Part of a small language model's weights.
Size: width 256, 4 heads of 64, MLP 768 GELU, 7.12M parameters.
Architecture: LayerNorm before each block, learned positions, tied embeddings.
Training: a variant of Adam for these matrices, 279M tokens.
Each number is 500 + 40 x the weight over its row's rms, rounded and kept within 0 to 999. Layers, rows and columns count from 0. Numbers have three digits each. The size before them is the row's rms in percent of the matrix's.

# layer 6 attention value, 256x256, rms 0.0449, rows 15-63, columns 0-127
082:540500490492500516493515459560472487461522429524526488514470463565471597478443587507556510547474445537521521536592494536494531471464468573445432508559537544534517508532471515479486585575492455433484416544541426515527503444472487481525457574494533533488441468522520456465474487490497506392540527586493518571529494459566553527531472482543491503483521515493512458497565535537396522446565
096:505465484518532534481522457552546507534502425550583511482545469561454472537516512522484581453435503522463479539482482510514446442399491521532434550500535480474564464440571501449481492525504535457428476507459454544480615421550472498462517518552487490494505502473442502534527495547483435469491421560460459579539532509536495463511480550484548492481492533556553504517527526422569471480639
090:484504497489507492436538514386506481454578563482456489528494485464501468481509496533431445497525489499506555533426521475524580524523502453475442475493390618504545487508481521525521524477452526595496579525568542527499472528469469455414517505519538495508506486521503520384501472484510559479455528458502481548536495569458481562518501442533518507538523548515452521512488547596581533531416
096:485459534458518483459459540516453492490595459590524507497534546472533489401531525510499417505463463495500540467561445529486444497488465552471558580521482513474442418485504490483585547562492475497526500516496510509476495486529484499481495530564530509492428521506466500463556534505585441504527533579555554568552525426474560575491478531488477447500519419548565520527447434544466411499546
099:535519533497579515415494500436500511489503546512439520403502446542445481553460527478520511491535502492491508525519578457527560536547496539567510457454514573504532525547489551529464534445522522464557500504535502503506438516529465475487463511487513514535532412485520462436590494514524562469465578490471531461478486465511443494486527499551489543413413466518499490458481493508456473524527
094:521476509533535529535511442532531479548462464542548481455445505508467582561516568483468561446527490498525516463443487455535483508447500497591427507549505477513513476509520489455411446513510459471463541526497449499522549565517442518490461489585507484575558430467466531496496547544506407510358490538528474432561504542466516552513489514416489538485514513442466546545528528412518536534531
096:508519516493547508527443479495421494510524511473492449514568470494516509406539518525477413460508475540485533508526524529490443508491531474439526460484466534458410422469486433484513497464518552453559510494503551464554483500468501572467517521547525487446571509453487403470434471497591544527537570542515572448437550483561496507491459486537472512538519511522476465543531442580494487529464
105:501485532501495517439446523506489486455503517461514493547531507499489484394547515476488421476477517435525486510428481548501525414496520487452456552509455585528456441460454519471552482547528528518539486511488430509491417516530579553467536545505500505448465524505418510430575506592517505525507486503516523545594538523572571527469508450536499481487482483588530516570513567597471498561496
096:550445498471479547494424489511495497559524520510466453506429475455508536487538447474514509494533476500496522534485493491479567490524530501507479480497455461523455424468476434476526468501537465497477469403485490481479485496480578589488523527426478531503555418460476500546524492542541477550494513479473413551488397490498512506473477487489506615522502597562479463451519531580487476531600
093:483504521481504554573497486468532507434462431529523508426521463486519522457480494536459615561450511496446462520459464502517481482498473523567455480556503502493553500435475363445540470561532482497554489504489524546471478486517446479491489424531518490552530437505539482481463499575606539444482437545514457500542489487494646470540483511422474500462432469509530482442522529422529481517519
091:519498510449497528485530534507499458492493506546492446457511481507467472580496511515496520512528527504544555495583460436543518627525484474542451474480484465544555572539507432619393430481479524544433524440503535501466466523501504467546445548504511453558533475520520435522504449543466485516471549511447474436521530453549526543499504564447524544390489503434436515446546402449514533459470
109:489542507449486502554504551534493495519511503508540486507509512451452437490553522464459506476386494449564529444540403521519468495429539494520515540521447455487473492528576506483539501516503504473561510449540509474469532527494531495542512505536485460464453530474567541508470402494517482436468535611447454476440540482463597507516458550507518513528480540527497497489496451476490521492538
109:495497536483456453489520569474467505425539539518481477469467556465541495516461518422482535499510494477492429474540551497559527528588485483499585473556509496493443531498515545546499487462540539466483526500504557443510469529494495462485518498407511508493525509478569517511476464500459566620551550509446558423459511553514458516491477492617469497508476499472570524491473441475461545490409
098:493509433504526536552528541539553505552468500568537471599564450501505461528548525587461548499448518488465532453539526461500434459458479498464511483492535463531456519446472480533497517528570533500532528493548498541540622493515486528504488563562523510542562445548488498529493501527470494511441456553477469434499507433422524515461459502495479569535450494464497487440438447499563488480485
104:545509533516444516483512526520524483491530564495412463538479490431463468465553516486480366541500515510527504507517493490501583536484535447477512538509466473524433504492500475560539492472503450562559518470405510434508464528446534554470498542482507470439499555513557458467519497533516584547540568501495504436541516498540570484471469516576491478439500497454520526553480415562494494529404
104:456464409505514464518480525536489488486505540473433501557468524511492478492470477523568492543437542578466486491502535559471479443511527479497501446496509469455515525516494470539520554494441486400574424517470517458517550551522558428504430535497479463479481505597462403558506469481471508514536523505485503479435470468457523537538481528486483597535558511445465500505473483524479474518518
097:495465530487491440532510534526466479578524531516462524462543466506488486482524518560507497533426519452526447535513475550542531506509506491506441518532456459521498462452491530467480603560489525459488551422485535483484530513493537505559444561519479543575482520481490483533455455528466388457478505558476449460520534474453557557510480493479519522536493510523510541428586622427556591508506
096:542480532478503529532442522501533513510458503493458490520490481516506427486497506496571466498472478504464504489467583603508443413502498478494454540515494350520531498546482433390446542517470502531514474506516422448439521585483550466557488532492505485413486512486550452500528483574547482520529491469517499624502464485514491567501473543530533499546537440507505484594486501584569565545516
102:495514508466543483557442456505520483536436510568492531527469498446501502465436405536488498526458514510485516540442555508456489458516484534503434483473482556506494460412502458531499505571512525493402465449518469500470496492530485511465494468548465476577465485552474514585450528414494491532560492495461430597498431427516439417508510494483472513388513448496505503526468594520453485536655
094:507513527430510522441480485493468533491511492505510440522469505454507525535506518513529516509426511580530569477552543385607472483501486533447496428505491532474528509507473452532506492528553520429495471487500505482482455469443454489555518471382503542507563422527505543557474485472529482521476451540488476504454539486532551425507451533529478583515480538522514472432521428464479430475508
096:522501557473416476562510384527464511503465452502544453510529536525470496530506480523571609465570538479504505532500511542572411459511463519468444520500516590476496510522526501485472499510528460511472488467481449532470493496481499497502517479466471472496488528467498528435517496432418451362458461550508517494514520493567477466465501571473505483458527521598580469483473589444498535459602
097:529458451485536508533465556478509503512534520571509501586489527525545541488481560504462527467479493461480478544521477525495438473429483521458505500447518425487469526533450487485527550485450478359554519460561529502478522489549539492526471563573476473480451525560516465503540535541538501481453514538550528601516417499468520479538504514486490524565519547442451523521454531567433531430504
092:494463529552516468609546512471461479499481481478484477440515541499439468368477465511453451484536466455524490502407512573466512483476527410445471523412466480490512571465494497468531498563474529509499578530501495472540475530447519471429465560496472553474502543499539476420430512536549566514516490486525569500513480501531466531494478462500520434524556449514569491524425536522545466447504
101:557508494526513493573530463515512494527549485507444480509503524515444476569517518470500567398454503480539488414504462580586494423362506518505504506538401550479479474438495509520512534507493483384479504466528530519513426556496509563470513588557499523501485531490440442479495474447522455577454530493519524581499472517502513501517477521561508499483471520512489524542459593539521518507513
105:529483530459488495496530424493476504526470443479537528465508492530508532419484464482522532450522528521496532582540493539514462486468511557538489486527487557516564458477467521473475486484497517478452489556484516574424455444482506470482427496566530549557520464411397480492500516463555457423475478481508488556502502481503487479492532442516530490546466455604551507502485590478527545461611
105:488590483505510553495385539509489495478502456449517430537510514488536589443595475496469517537507503504509503518576482502466502421465488465444544571518494500487432503553548515506519494498485485564499465498502371530460550456537519515496470535564493507509493513540528511592474488582514500495472432509476445477555538473552513514482474492531486444449487498502511468458500473544527500507526
094:465484524437593485496521481452472475565478486547493515513505527482498529531465423541420544460568507428514461536451501527526482498430500561586463496506542511469488502455438503472486543511544539479511588463473517535508537481467541606509512443520477555565474465510473468505558540434513534537417436444489516534470473474467440420510527490413512527543552511523567484492464596436549527522613
109:483476453446484533467483440506473524488432426566518526532537496502525511458468522487451457493509420494519568511497449465454492583498520481489450526496505470499474468503549477526583472557462525524429500499508559503569433422494484442483546520487501491517496538503582477563403536503550559488543512518489469515518525431587514468515545372479457457485522524460489535535521464559455479434475
095:414533484497534474514489494512502526491523458542530533527549414564474394490460451475508551502446537505500528551483481456513365450486492509501542479494509493470570466518414517467500531512519497423514454497505434500495473441485536528470494470525528539566526426538427506450477544410590485467572494526490484534518517464525515471488568482496552508483532494434437500570478562509527466542521
099:522492530427479524445534521494425520439472560499506518486553558521441452512499429511483497463467482508468493451471529533502476498463531498519505488485420480464468474456480501507545546539449527468441528487555525427563471497516586462445513519394503504449461532425469483546495529496479391516571543435546528585492480531536452487535510456495552503578524587535528529506477466562444482471506
098:523522513497474446465457487508504489511473477488586514497527473534536514415606437485468473445535474539484551539513519435431490534480505472486513513532477550516501443480449576478450455474480488506397508511495404533483489472481540539506477490516506475505445488492470580536483548484523483531491414504519484531562512465428652480483535449478506428454515514555550494492546527574486505492475
093:489486448481557539575445509567501520471529540454541507535490562554488545494592557495464520503503469551499523485537522499448459463559537495534512501523532487500536513507490543500545414548544514542519463516451416436496608568509526486514505510448515466452509567451524535539471432606534457537545491545512517442468573519534583486464502545461459535570459499471519502481511501515515443503500
102:482477485495475503514528505503545511442463487536557430518580570516516498523499523457458489550437464441553483425579477442506541549478507497493557484513532589503481560474548483526529502543530493493491450525475524499516531454501515448513449546504486485481465487538569491528426571490586569493499533513525491600482550492554537479515497502526462479432553461488484516468477432442516455497439
089:520512469431502461516516510479516540519507569497508500400506439524485512517431449467521535488474474510521439554505544463471501506496484433502433458479534442531532480365458438595505535491527508488457486532503468504514473472521514548504577550470472535530476491502575488569458526469489543499495558420459489527559483514509458503481541485551479474462484532462533535560534533457466567557564
103:446518511485517504457511508561516536469476547368519538584500577493432454465440463465509516491502454528504534521427502473470479452557551401483462570490467486521544532494562474495483506534432522536519518539484430470480551470500532557544574541495530508508495587556486454540480499490511441501546473496472449517584452499502539492485531470364591497529571468450459525529429548530464577461544
099:499527554487480532490486528521490495508540461491514479468490452480550582497528590499526485526560471381473494462578456475536527520533512432497469535489525628514486566526557522548473478502513487468596524442465496504444570478501509490506483554543469479547499512556510542527472440471489578458489496484498478467536466507497549565477491458549489462422460400450461506536484403531397485502429
101:487545507553479512493489546498512492473482553452476476487453393481559492521468468428549523526506487489518509518471561493521605546600505501525514469544539453472498609523511501496491473449534486510606525501488550472537465553513499489569537519373492516455512536501508412464529446521485543542529555495474552419459445522475527514503501536509474567511514564459493530494535374524423484518480
098:505459437486517551403410484493509509425527493460519528573508523497574527488527646444536486513535479488503471499572479490426463471487532485431515559561550504466386535455486521452575479550496513530578435483567552440544595474500548540498491530518490475472490525481472496476451507547562565561547565534575487480520515450553516478510496484538451533450503514489491483523412521503485386491436
092:526462466535477481474557482534464518482477441532578511465467515478530534504439549443455557473532516493477555569489450412584492535510515519393430527545462528517455498446466513516478538519525524496502592525467553573476464495499471463518524468476489531526487453402558568550454522570435484519491540500469472567485527568522465507491502442502499463533504508473504493450554507373531530461458
088:481466457481478570445502454557546468466442450434545492553448625431435533477480534530522556499559469506463544535484472447517526507451469470481466572564522487475544440595533576459456446606485405565485523490420527544420498481496541551502597501504542509473545488419461515455497543554431437529532525511467471523529470536444495477509465457512478519442470509484427512454503486496513491433446
093:500538499541434488523506555489497524501389465548487489503521428551434479552455470550550547497416447430518530506468508474514396514474512492508452489467527495530559511461499536509504510459459475448478446471475518482512511539531535438565503486483516450489480379522483439512490459459510485463418567446487447547438436451511487554516543530518548536523534587468422509483552502450437506518608
093:544448446519489479499468554501565500513492478568507468582556530541532504540490517506489503487482483444477500560447486519511493431513527514412431457446547451443481535439468494484512488532475467493515436417538501494551555475540515514540512489489488470454427519544452414543473518473517473552534502524507513493430425478524483445466496535506486512453539562502505546466498515473419460452491
092:414430435502474512467514512468518476469534489425552425427551503564475587461522495526446539564518491494502554539564473500511509455473533495551510494448528555481541523430514478509471420565455428539516426591529462544477569486498473514429459516537467497535498491506457382520472446442533497444549505528568459487502485530487438489479467500512513537480516504511486472545506499541466440488495
096:476510527524449490563495512504518523439589518508521487485504471479566493433518536500522558506534515439447484496449438539516526436518444481481580578481551515517548513586521538519504479535442486581475454479527472503446509492520519536509487565590530543470536541572452547455520414572432480452492492494551508510455538526626511572506510480494582526536472512452478501488398469509527523459557
089:502488505453501501401474485477520493539502483510561530497517504447567503482505501454487548516501497473483586446516471461479471493466473462547468451501592503526416482547523563525467611492517448496515488438559551516477500449487461422469448521571538510575532442505507565594484515513503556492470531546458540457596467499507455410477515435540469450442386481459543470439509496537543554488473
097:533482528516599480514537517495461548475520511451484491459517550475539458528437513434524485523513461453525485417567542494523487531443501513476496446501495596517476508487554499552526555499494476404536454542478568411536462503486496490510548515393515521506521520536603521437481503541534543470568510502533529477446514522496482461513536458522512510508494479441526499527511504520413522497408
092:554467575487600500465588487497486485523526518450456547500549461492539497523480522499554497509568475481543522472516480515559572548568502515501521461560518458494456477518526478465426502496548576459554577478535574507410410493533540467510517507456544575497529499422510532525587513557453467484470498502464583505458493504410451528477481561454520512550532546470547526461467487407467517516536
095:546466535513465562597565429521449519551498490577492532510461503445529456449484555550522523482518495438509398441506457534527446543492480511524516517500483464484460506512484460540467538422491527491439589526566561481530512473510432483459518547532475498566535530503511477494472462444493531535494500553493516441436465434498463498526505433486521558543504556477548507557513489376498471515476
099:486520548507452555519421450494426488504494516425486517526499493532511490475583504500459507455556549492413492561513526484479477453533495529479489454439521463483431516528486474458386472464489530557518509468528411490455547488523538575536506523453513499493522495545455481519502447561516492471555483447506481429527495504505430518511492496466531510471568526402520475554519535618487569542447
# layer 6 attention output (transposed), 256x256, rms 0.0473, rows 15-63, columns 0-127
079:461432495519500494478579396566467533504499510474507462487526505545555497546531411451441525510462484492508490467526563510506475553536488522411513526454472538529442503526553489520527450544483494471539509496484606489419474544536499584460545475476507465597468433498457481532457520491458495572488529511519514511454508533520502518547572473442487516529500444568485496515472568491539444516492
097:428482540494532510490533466619456444415471443504547549516519529509484473554482507503468474541481483466424549471465486495506490514542490596464469540522492458481501549550454492496465494498496458496460448519561522605498541461482516525488521483535449509486507523558422482526386464476585549421435460492538473515460488529486498520542487518484512559485498497582472490487485516527453562507525
089:557525450515517483561485518476518500540523454497544520464478500542502527402506464555551545448564545458476457521542500552496552474507505529432547484447460437475487506496550485447448403504489508508531479509479454486547542512515512454542490499537533556534470540471520553544516501473474509563543559542454540562505479461496518488451513533479458450385484459465500579577473487492517517555525
095:427547517539553494509492437542455537491503483507530574469543489489497573486523488481477427509523522480567465466507485525571556528474517484493488411520488570576470478487528442485578470509519521478520476511571474540492461461474531505543488550535520489442537525465495461482523458443407509507510498483516522480458555510567460496497563495534518490501509529554409556567548532497520491469473
098:596512411527453461465561503449503538536484548486493468559506546498488499548467521481505571485479497466495515482568500522509437538526445512508498403505496486506577576481515594560527509581529525493503508495438394487515561591469446473518549451435473505532479391476508511480516473555465448552508555606538469501514421514460525468525434474501469398457530480438510462452464526456457534515483
100:504527499430463538513470546503506483439525499460486490539542458525532431547442511511492488510497545503412546527437473585455460512559395496495404461532506506535448493477460482504465526533443505504484499497536561561489539429433526416481480546535497543434522503541466488480452451494527533426455462477517469497449559450523491487527472558495494497510553499535425447458536485541463539459542
095:519537531512466535439558488534470406485538515555479466471461502506457541477471467481563491539513482522518524425471565420476492517523567504520523489485576565517576497480485449471552522500521520465588506418471450533501432447488526509540460574521479575489498435451455536580513530439485502546468546506524495519468459479435504492519524469492501502507516428497544568530466562495518425524507
110:449552552570437505514519414452481549482582507505529543485537538473487530525522494472487454506501440485482451524529528554507479494429508495469587532472551551462463508551521482446497446511494504496498449483525562591500476505520498437491462446521526486484492507515519477511519464466505486518465488483578487526493528392458484521495593485483505487435479486514483547499505505538490533497494
096:439479511465455549543518480457466505504657532481512548502500497457466535467533497512472580594506476550515474541494509464523467484500509415499525522559500519520508410504482431469536492485460501506587551508497471574535486482450531459420453449519525510478545455553505529498488516475543516487424469533511495520438470522436470485579556520501499486529475444465535462526490551494474448517464
094:474455473496488503468469445517507506499471486460571514451538448571542507576518457497473485512530449612508517499466520527519475485449465559536491540481552539496436467519508506550472576536435482491534543467527504551492602427518505482483395579470484447427515440519470470504433406516555470454517545487515483455413483456514484496519525479521559563477476467513452575452558553496505560474473
092:511471479510470449538505501454489535552472504536516457591457494499514500543517551457454529476532499541512467500463503497501555487580385481525509488521551564527477471537485581545472572543473495506456555499483464493547563574503522480471442477540459400511498504502559507475465522599473528439488550464492477453509496569555474478520386484547563426534569508498508469509477477462409529532466
115:452510503541456529437496488456533529528479481499524522434500479502493493553501520502477496554460498504575563494456466450486564514582507452537494561543533550596529440500489391472542514534469475444518476520558496562548472551516512475439439533498538517456516482502464474472405505552444557482450531481467512449458436477532438526472494564474565529508588474544490487445498485476491536489582
110:518571509572526504519483510449537483553484532557429462528546490512520534517498575462561520522512496550553514519477508456507506465523513446558493469478519478495542498532483509522525557514497495521461502483532468428497442554554451504585486488539480479559475454509491532525561506488492496501567537519469513512487457537485485492504507446561461450490527555424514478550476464485513445538503
102:500494468463467488495498499539478463522492438450477434431539495477418455566517463458507428504498496502529454540388522530429586518507518464519451480522476470492514456463507438523490503485482534516467500541534452551486566513489548490447482543560501446451532484502438536536511496537500488448428476511511505531477508548501444559424494537462568587509530461530554437485529487438490571494539
110:485542500536467540444502489439496473545546541509513511472454508484503513482514501482520580513511480457534471474535522489455549463576571474523572463443519594483506445549498502475549485492537472505486510512507516505503429573521490479513494461516559549488496466494542500546453482510421542488538591507443560546454459461507472501538526486450511508479556520468545477448454559537538451475537
103:497438453534523515465487549553548560519513544472470517496506469429520470429522470504487585563487553556522549487458561476492561489468578416490541497473437469514586507502505476460531521466553504496494457495490428424467504585485518507516539473513491553456549524520490570529533515549468469559482487518449530566445508548527416547423499483524507490504507526485579476434439510429516415450469
097:483478464505463541480478472517507548575535464528520476492509523447475537444580410466507480509510502538570556498453481511531485518509513567551537570521509533548450464512465451514462502545448492502561522473570441560539456548490515533449434529530529429451519517502435463500376530538462539531443506415501507593469548497498457552477470576468502484525537431511531508480491472473478507563619
092:521456522536479501535491458517559452457540495424479548494542517442531481507502487505451562517516536482529477584439524487532571480482571426529541509529493497453454517477458519515454433497489498507480490464570507529506496504454583458482492457533529576477510538527421488568447513441479547555439425532470421512522514463509446570559599601402474496513426500534537478496541499518472478469500
104:444478509478516556434552382532554514481489459501585557454540533468461532530553513540531499473556425495479464518484494486567501512407506469450543526508539493495382552504508542545536531457486480471525516472505512543465537473478457479412506517486519487477516530537500487493443520554521405517466427486552551449469539444514516541526490470490484526512395463468539467533508479445521490497411
099:527531550547489542520527510466542452540511515497489494528524513577513507579517487440509512527517475524492505538484560449509480538543522502596504548495504521572610397501509490477504560499497470460476527478473442523548484535469442531464482424487529524525530531503474479538533519539533502473497529516489505427409423557445459516558470440522563537485516524507489449474453530485488483478455
100:482512524533519455455532481572458445543493523471505492504496538550488521520496475515479525454509565486515488441562426501533540510527503605467510632439550492476492561498511479479470554470449507507479561525490580511522510449490446553540500511535504488592511505434474454499501548480515499513455478462506454512520524525502485501571494539542561512573454483511478526521577400513559526565487
097:435501477523552530495495559528462493442533444478460506467505534508520562438488463533481428540472593491554490512499515537498528514515440428475508478505416479502594522502534454502556484489474497508505463534520516567451500550526469462451523504473502465523522462456488488511531466487496510528571491493547513484430522547522438549497561535459495520464486475460530510571529560496486458566510
092:442446437516498514484505473559529456521456498519538535491528531492523543438549521528554523506451482540447526418598417507476465515521540531497550485507525619465483502530497432451467433446431460494557533458464570485474460477595509499503491496517566467499422510534482486489509509473511494547547481417495436501534540448505568485456535486486492436470435537529487586554559519515525528495499
104:435461456523470493446458484501562470465488456494529553488606520502440552460429483468495459535508571513545521460412471516574501482484463433498501567479537536474525516548529428499528467510511492519583450500496480502494421511449521469507515591551485482459542415511524515477556547516465518520492454475488494495447589508494494527477492543461476467481487427517491541527477525541509526505532
106:494464562451546439516497463609467483468470503490514526530492532493560546503528410485489432442528460479467494452510490502556467525420488566472547546445481529486427584451478528540454506440520456468528585531496471563535485399445496492499539463492466503532515563424498497502488490464485427520481470510533523502512558441475499510517497500521499431524421443493404581561524516531492540514445
106:480519482529491507479551518519428478406555432437601519463461461450519440555470584472412419527475483422548443558491518468471538526564518506519523494478530546496494431527513480515447467476477440523450521480529554567486569502508521486513533497544525541394525562528483407458450500471512510509508530491505538490496515493492490518503532461489483581519480490503493445493454588538461438513504
091:487533521405432591512521479490561454459538461443515498466474582556470559500532496464557470476488483486460543478540501530512464508455438521444484522466491502496511546515517486525458475493432458470515472528450517481514441460459450462430546477467506441479526555476492470482473465476524457502484485522506480484550536498511529504557521513515493435500419546467455487528565481533485580479441
110:514473546463531448507528533498525511536550453556498564502430512511439529462541469541477457449521486457492425493543539505492455521535575543486507466482498594469462443535453483502529483495459555468472508501566508491430466493561535488449526545438527491517451472480519473498425523491469509471572502551482557470558500442522521461459525452511489533557478519525481512545491503474554399508471
097:530466439463582501518569423548485503493438480520468573489495580454482566511459443492456471483488497513474489494482585545468524502417500499447469536485466521432427549504491504504529545491516484477506393509493451572458528480562463516512544507471412496501547541483526511519535440516497469553491465531523506512511502548457502523460507515498421445468448470588558501523498561492528515433438
103:537488471546534492486502543513501523553524538500489591552473515492542558441489524566526452529498521466555572479555480472500536480495574495536534492540497556525562458521481479484525454541500514482541459456495521508554420515474541603504515449501492477466483547545513526535534570483438542582483403496456522472514507505466503465489495481497463425457444521551554541621500511437483475545526
098:460532535495492516527486553523461462426497490460556507522467557482434491531483493520462392448505447427431446494568497539505481513532476527494478502503484549549445509506488444517453455504473497491509508508485576515545548458491482440427490480504488589501514516491489484482504424573522502462518532500502472484519562426491476449551482513440479528534539490505410487544503473516455504527524
099:493445522530443508493497541562454517520498517484482433497527490458527494486482561474436543577432516544538493578465517499405523507552551495522484528537486528500522484439486445527469533471470473476467467434498472493509429446524499508477446497565521534449535472557484501507459492533479584480501455495442554507476418463471541518511522467533524533421594511540515474400529480483476408471520
104:523578470499559435522503492530532531542449406563555528461515465531435500529500598507525483489484489493493498535557519502494543484523597456479438462464488553510525387552484480550507549501500516490493461540535513428412485586535497500488511601542583488526492479498528512489485447553507499464599574585424570469441485475519485479460486448499518540568555494467427500536452518514512483399521
090:466470462499538462486552427464500461538432487531464559562463510401476462465491483530496574525579476513475466433557419439555482474563507504496563513508463536471427546565580596515480541538497523464487551442481510508495529573555492511526481497492503432528438509480495470436534546529497464563519496513536522511528498495510504465573459449462507449498492483460563538547456540480506475518478
105:535451444536473447514533423518534431477461466503520498500476502417488519453525497525474542600477541471501429497510504565488528459437528532518513522507584496490498472494435540421478504461499430498488472445524600517493522507511539530497499475494491471498422561501519506464436475592508580510438462429498493546546505515517449580422594528531469473414429554548585586514516499487496481490452
099:555495481495495466527480486429470509560468447537523464503482537466432481516503545463537523394532497454504414491463434541507505525533483564448513456497552497489514492494520553539555530448480501575505543529532486533477523578517472450523522546519518431552483449457514448494466513503494544469588520566491507518521476445502461539485534529494497473485540457473462530419500477499454485565497
103:532522507547485532475509568414535535554518587511365513493556466450571501396460531494539566524482487542520503527544468531432506482468486491531497473541460457503510439511481503511552548480500501496489548468484480381523469585493459480564530470481478531567503406519501570490550484465477491500554497546409513501475484491484487468458467492530529520519600518480564466408488501488515458476425
099:451541523565494523492554518447459547508555493572474479488516458510478526507441555510417480514395467523519443474437506550509483487479521566485464430425507520476581440574500554542543520546513442445530422468468557551407489524506491509542526559530551480493507476518513495534552504475524480515555478511484516528448452499485496470495535491532533516441474498509473479516496519502509466479526
096:511559497488516435552461510481470401562511471591520476513522510603473519531543444497535447484563465532454457498483531518512476474490491560494529529506517520558451494491502491511481516514523555537471535515600537534455465464478507542478422475530484454565487499478461434468468449486576468468514528456522443470494503482498537469508475470577455503515553455482459577579516404502462509574544
090:505479518526525460475564529495446472447563505470492544513470479568541543560475508503429451513478494482441413557522510492499512509513469524458515493497505445506532466493393501467517604411534515533482487509563574535489517472434514502540467408493545523474507462544503423545464433486574603489473516461509456509481521528528486524563522522473491527530520484503492472505452505494486453540519
092:526389446474509458514522482495533644530476506497528555499516524427463465499470501537515640546525598569481480450500445530497564443530518452458476485558441452499546526498456483497483567497508500485511471501500435499523532566522517504458551502518529526536510526444503531489476541520482487528515459532505518502469470580524473476544473541467517457520511452510515425479495493446506509441504
096:436494467541593489485466478511484572519495485511548536495554437450497523461484546471501533590436429544526460486467470540466495485479474517542529514546447496467526460530520480515583554446517488444522446468446500493505481536556421497532525529550487465512522511493476503517590486479529489531465511484484561482488532572465552538453496487469512578497472517471550476517520516458503451471463
094:548493468498540476498556491541499424476468454532545497532507458445545437528422525480504482498421497477428487500471524468444556482487490524429466464535442482517450534529453482509515557448480494465531510447401502508485619491552445485552543563503528527502531529527549546528508486504538488479495482531422499518423527519508544483518524470480483508481519488485494550475556553499458492460479
096:475463478540450514496476463485526496514526472436519470492463556454549487508454482518473491465461566450537460547528465527494521534467469487479476552487443436452528537548493482450479535506550421550451471566585587531518552519507514502502530526521495451457512513511511446491437520402552546489509487479421507581500494539512483541504559592598544497471526472494483527525526518509505526479476
087:506549462489501538492514502477474433457515475532541481452478450563465480608545494465507456445530466488502405551507516565523496528537494505469520422510481518526457569436566534569426466537522541483467522522512515505421576504414491528476555483504507507503450493516519408499463490530448470439519580545525535478543458495487522533463463538423547522525526476494501431530500445497497454560484
099:550534452490481464486516542444532499541443600549438479516491454517458553454501513497548467521554521554587543478541469510526463562537498429517506445479493574504543452502577477494530496558508535505491533461487507471442455551493451529541522481464485451512478419445470541436560564525506497535529518466464506510498447464480538495489462471513459516476472523504467513535497489495502398465486
093:543523509532431538490497532473494456544515591495492533500487500517523593445474492420543549506472497536470522475478503492515451520514392461568472464513530436550511540502481517493487457545477467540457561522465416412528441580383477499513500426491452514466457472503461508472507480468476555445467534495493456540569462541536507542505507521505512400527486531500471588491542485512517498556492
093:390534478470544486448490489501542528514471490530447532477492513580510612511496424487554451491500456544517517478483543446512496490546461527503492481520518468470472538531525474483581512526468562496555502463535516512495435501479508505482485560487420421494493462481530550487479493452487501524509444484532546507552545509499559419477462495575516456566455487496541486579544515481468488548489
098:526526510506475498497563469505515427429549478500488483546454548475476493522451499438480475513548521442515516526482562486479541506446477572451530493469508434486525547460473545532482485418472443499493527480412507506509502461497496461484531501541453512579486549529482504570468530512521544529448466513525431572501519545497486535499591544507447479541462460513513509456560554553521418541467
# layer 6 attention query, 256x256, rms 0.0588, rows 64-69, columns 0-127
097:510441460514533458427472469541458502490491529481514463550479527521540512463502528466495448490517503549567518493512509569535510460506502557501539484459563616544484517490465476445498498491448519423457544494489480532530504495482443509487455543467508512489520517561576468540506527504534475590528454474496405433489536470473484462502548476583418522558456475485565552504442526496535492486473
090:473499496497492502432410462549603515549481514486523517532452445506541525533483549501534527584526512470464490519521490517492468493503475475490503451470566485507515549549564499500489559537533475491459531504463514497493504531478554529464446467535531532459496537496533459524468502503520469541439489571476545464539512609492487467504510481516440582448470500466513483494442553504514578570483
090:585496516468466556513467498506498468440458512469510495505518508565445509521507519503538456484493496564481559504553472604529507446514446513490409452477547565554496527600465476427500516548494451518492499525567527555528549530517481499558589488502447482451464550526471497511417513528503481566533572488484467438536513437468544443483510445522472494491497440526543535525528522526591500451491
099:584434459493514538405461604440422501504489542474518453512462531491465540499556510489500509510450446532541544535549387496590532448430511541571474477560453558499463514500470477396472481527469451548485523478483538482456465456439440520507469498438532495576459547505489513560497518474501514502523510477546462473594559492471502403506508502508442529419489518497551513495452487484524501492436
090:465530489536570520474440466534501467560543444503493557492532428472514526512455502443455511451552500479486547485455533471492537519486431470521462431453583533501555605514460604559484489536530454528507528483531496467613468464509537521394544504579495521513508463495548484554557554502478507514496459519467486499543506451529501511504472508454528474452483544538409479510482456477491479515501
094:519552443516540504478574532543566531468508489484503535499520555536452538465456432446510511517460439519512431506523448504518524398551479479450495464465488475579510486596482536450524450577493511552507500522554480532524468579454492495435519461490508487451522549427538498578444530458499495532456508521524487527576479423487508526515507430442504524468452536438492480545488453551573479521496
# layer 6 attention key, 256x256, rms 0.0555, rows 64-68, columns 0-127
099:488542500601492473545493534480507439487441518518587465426530461464540479522444507547493475462481480499562505493526485448507553473489452435477484455513545451475476518469543542553456504434522494515530561497491533434534553577459471450492602457527470588544489495495423483451519507539542593549514511493525488517528466523564510461499546501523509512497481486430429485570447528479582463504485
093:468499456531533482513579522441469571492507503510490496485446544537503449431528476480461458443535467504513524459517530537553501495437446477479558442510541474534465497518451524555497467386520558468516431466574478507568524536569445459542470457539567543475481488453488523545513503537537537450457494512465511441515497432478492509425422477476569530558496558414495502458498546473515534498476
087:467492536566440537544568495449496335538446471485497546509569476485482443491464493508519549533518561543526506509457543484584530456526496405597483462526506500503531488425501444468494572548501460490493542478445522455479473458410522455487566565485485498475503484501494476495497498545457509572497535496527539560537490500494504472593652471477548531532477471480447509498457524474562454496604
093:492491497582500481514497495510430388562431456507535535496522469461494483516527517540544483454515543479485539443464553443541474478518507514527524482444560517546532491490503524560468466495474484496510509435462491416482500529450496478452518516494449546493558502521460504465471538617471544546580554476498488563483493500542511442585604447558520491532499563516477597473509552538468495528561
093:502459476519539492551452525495522438462489573566532447505485491574524474450523430474479523470512469521438488529478387492483519436500503463517477513540449572461459520539517560529464490483468488520568514500500507465531479520414465492530569489488561450459481502545544449544478474476516449485473515503516481520548458528566482554445504512408552505473547532493567472528452478436552533520560